From a checkpoint of a small transformer trained on Wikipedia.
Architecture: LayerNorm before each block, biases, untied embeddings, attention and MLP in parallel.
Each number is 500 + 40 x the weight over its row's rms, rounded and kept within 0 to 999. Layers, rows and columns count from 0. Numbers have three digits each. The size before them is the row's rms in percent of the matrix's.

# layer 5 attention key, 128x96, rms 0.143, rows 101-127, columns 0-95
088:493536497509550397546586472475518492545473509479511448558445505490484498502506514472500525480498522539499513469558519588551561467519513525493460507595499518514425512508498469533474470494575513512475446520508467393457430457408498459524526433479463540463442431510545470550496480516459507538
099:515528476421441428497554462465510551546497519436540516510473497534447455567485426434495547517552444541517515469543460539512513492564551503507522483601458516593566497490446500503429457492526452443554488472533514468498553530470524525507538487544516488596514521498466478480558503476472515514
089:416525471514466525505481438530494474482437496529553579485503576386537507471458491579511515499501469474553530483449503584526483478485511468525496504525541444564500555582499473487485518497503491475484465489440529504525494428555523420513523555531496514546469475488536584465495484402457524529
092:510521479541524574461497476458470504559474453532537467524500493511464443483504428486529534542551512493548518514433514470566468462580521478497484448485531582586463446537498521468450510508558467485509538445475439447520575513526485548442517541409596487523488533505490481473479445546545472457
101:499435497502554480476460492474544464574532440508508528505592450491503469465489581467502499505521532476471508451622513472506503538440435511493446496551452519489532535472501570553473473454454529453489554515552544518555460465622454532510501512503547545456518452513467481492521493567531515514
095:465486538569454559529514515476482554495511479442454563463496502517588549502535506500507498482482523525546489504463427442503480526388525499518529552538521451489546485470515562406524428514482525465490488461481474455497553487473473514540497533542437444547470614493483528493493454546418454511
096:502487565630499552458504566520462544471494458552457470530550519484463483495577492493541462464494556513452494532459541509501520534483462534462448509510505544466400487538529565477484487482499528578543512492477534478558479494479474473460448529417549559499536466470506467485432525591466537507
102:540523488515540428461559535505496531497517497465529417489483492497480417443503476471433544506483508578556482461617509436563506514505479503454528569518530545459529455454448525509456531471543522470415513478516439515513533543479526510494551414540563496537475493498493445481521560499532433498
099:552528539536491501614497511484557563457533582464503496514587474500504563470501561477518536528567601437475455491480494416534516492474455443538482534512492529499531513467493534509565511447481415503529519529479536496516487539503483480449526418444465487554533486495497446486503462553557495537
094:479453527577425538488437551494464489551590509502552519467488448419497488530521501573511513579505527521499493486452532473537579509474517497458458521516494484531539512495510520449532486592485510507512552564472464507527545559463568487418486433452522543508418522437459489531442501472531488498
093:562457499551504437445475420500589494495515532495454465503469480500507462567514522462417519475486490556532491521513466459486551514497546525507538471470490452485501471445512555564482472501489548497498524620461540496479456477418503512535533560483524489411471543480577517547507419461475436508
101:552402458553515532464490495522509569600490505507459407486480517476465502525466472524473500464498492537577493471531524504485512504546494464549503602433561509513471487476509476523543505552524450526531505477467527504492551478422502465535574419498515465495437510499606466526443490477497531437
091:530525527446533484471488517596463476500472552515464491513539488517491460511548489464502469466487466461487552523472508407468532577478473509474554567456508515463552491480475520485486485479427460481535578504502510527567527556480498499436568584452491472491513483516411461428559481610537491537
100:519502541477490512467483498575507451479449463457501519479491445496574473458461541534526479505539471523491561497526472454469488462412483536412593476457482419495561546560495504460544486511528511475508537531531461550532511555470573486500509470571519464588519482424450446515490534479503424545
087:512569530452559475531479454544551509526526545485476460515515516478463593482447486539507480464501485494493514498382499461559493447604452518538557535490476441513586569450530562475527515568497454480517489576481570471539464501496459482496444517488509485482528506511549537478532475502492505584
098:535571498424563465479416439518487491457460467556544475534517469433480517468495553544434420528553488462474485464473521531539481456477484533472472436515492484481464632536554544507505525401457458465507447524440521517505505528575489498522520543550488508558488492474547527485522500487497505503
100:528491531444503448527516502470481532540476561484485473460502468578576435509568477501535518593560542478481468492520428454489509487465496493459527441535492520477493559452467486505537493552510473425516486578505457522470510559492516630448501516521455468486516557481445522481533546536546413502
092:536490537491536440487477472504511444454552467502458437552540489474439532478487562494462469506509573495463533488499528553551407500532445484506507527485455467459408519508592548552471554477498426479488510445446563509469493529476482437527441468485468507461570448526583490482532496504455527553
104:539429476424444510498485464558474539585481486523499489484457460475555452484524488522525530517489459569538478508527496499526507553516562477480540516500520510534465508525431452494495522500477476468384470498495509561517601560369541564472470528551502486486467541472469472517493498555516433463
104:480475518427548433483490471548537521506522518445551514492489505474554565477428518499514609543531465490488521445403490463547448399520540529512533491548540451514533550461564471470527506534523475450545472569469508516537491529537543527540526443530496548546476533423469474546511485482447514486
091:436516492484503448487578580495492472549453551433529486492523412488485436472481493483506571566483459466514467537612520471565442532487465516507489441507495460520495543544540494535442539492513460496534517498501493434529423517462455516428486509510557537506533475508508576478577509498425526489
091:467466493471433452462546527457498546498486553553508526530517527521527452513470479557530469582515541473483571505497510536600497485474422479467459497546443502572522494507451506536457494503482506489522497503471432550483437535539521527432463460416509454443539511529515525575465539509588427541
085:440451509523417506434500509449494513539521504495575492506524440483450482464466457576484487522537483540493475457496534526480498456454502567460465498551565500503489562489477447500452440497519549468428476543503480460591489412537543495475494494491505549501414459455545586514509589506504517546
095:416426466522512477439523495524498573613451475513507545504470490573467517435479470511559523528446481512580488516434497450420498503476496422511482514589505505469577436511473459501492491545504485514466523487496521581524525504511513532512533540521527542529482550538441457531526475509444523437
104:492530435516590453504492540492457574444512564471511456544492553538467470489497488498502522537519535454408472487564474518479454509545540463430432364469494515495454512490447454507541500559507445493465480506507425494500496495471513568474505545551465465475497529548536506514507411517459506465
091:490558480463516487542483518498547496468418510502476508546500556564390519516490468444521541393478439526520531465530543464540516536516467542538506545480422532474502494505528538461526455505500515529472512428485531545483546505481408444520519539498453535553504496436405528494587476466486552498
090:487422502596549461500535515434529459574493521511506500501428527527479537435440495411467502549505503521473522511445507484583558514459501542517541576516542512528517481481443489507452481531510559497513513502436495496453464472487488469481489542489562401417516466545557503541546490478482443553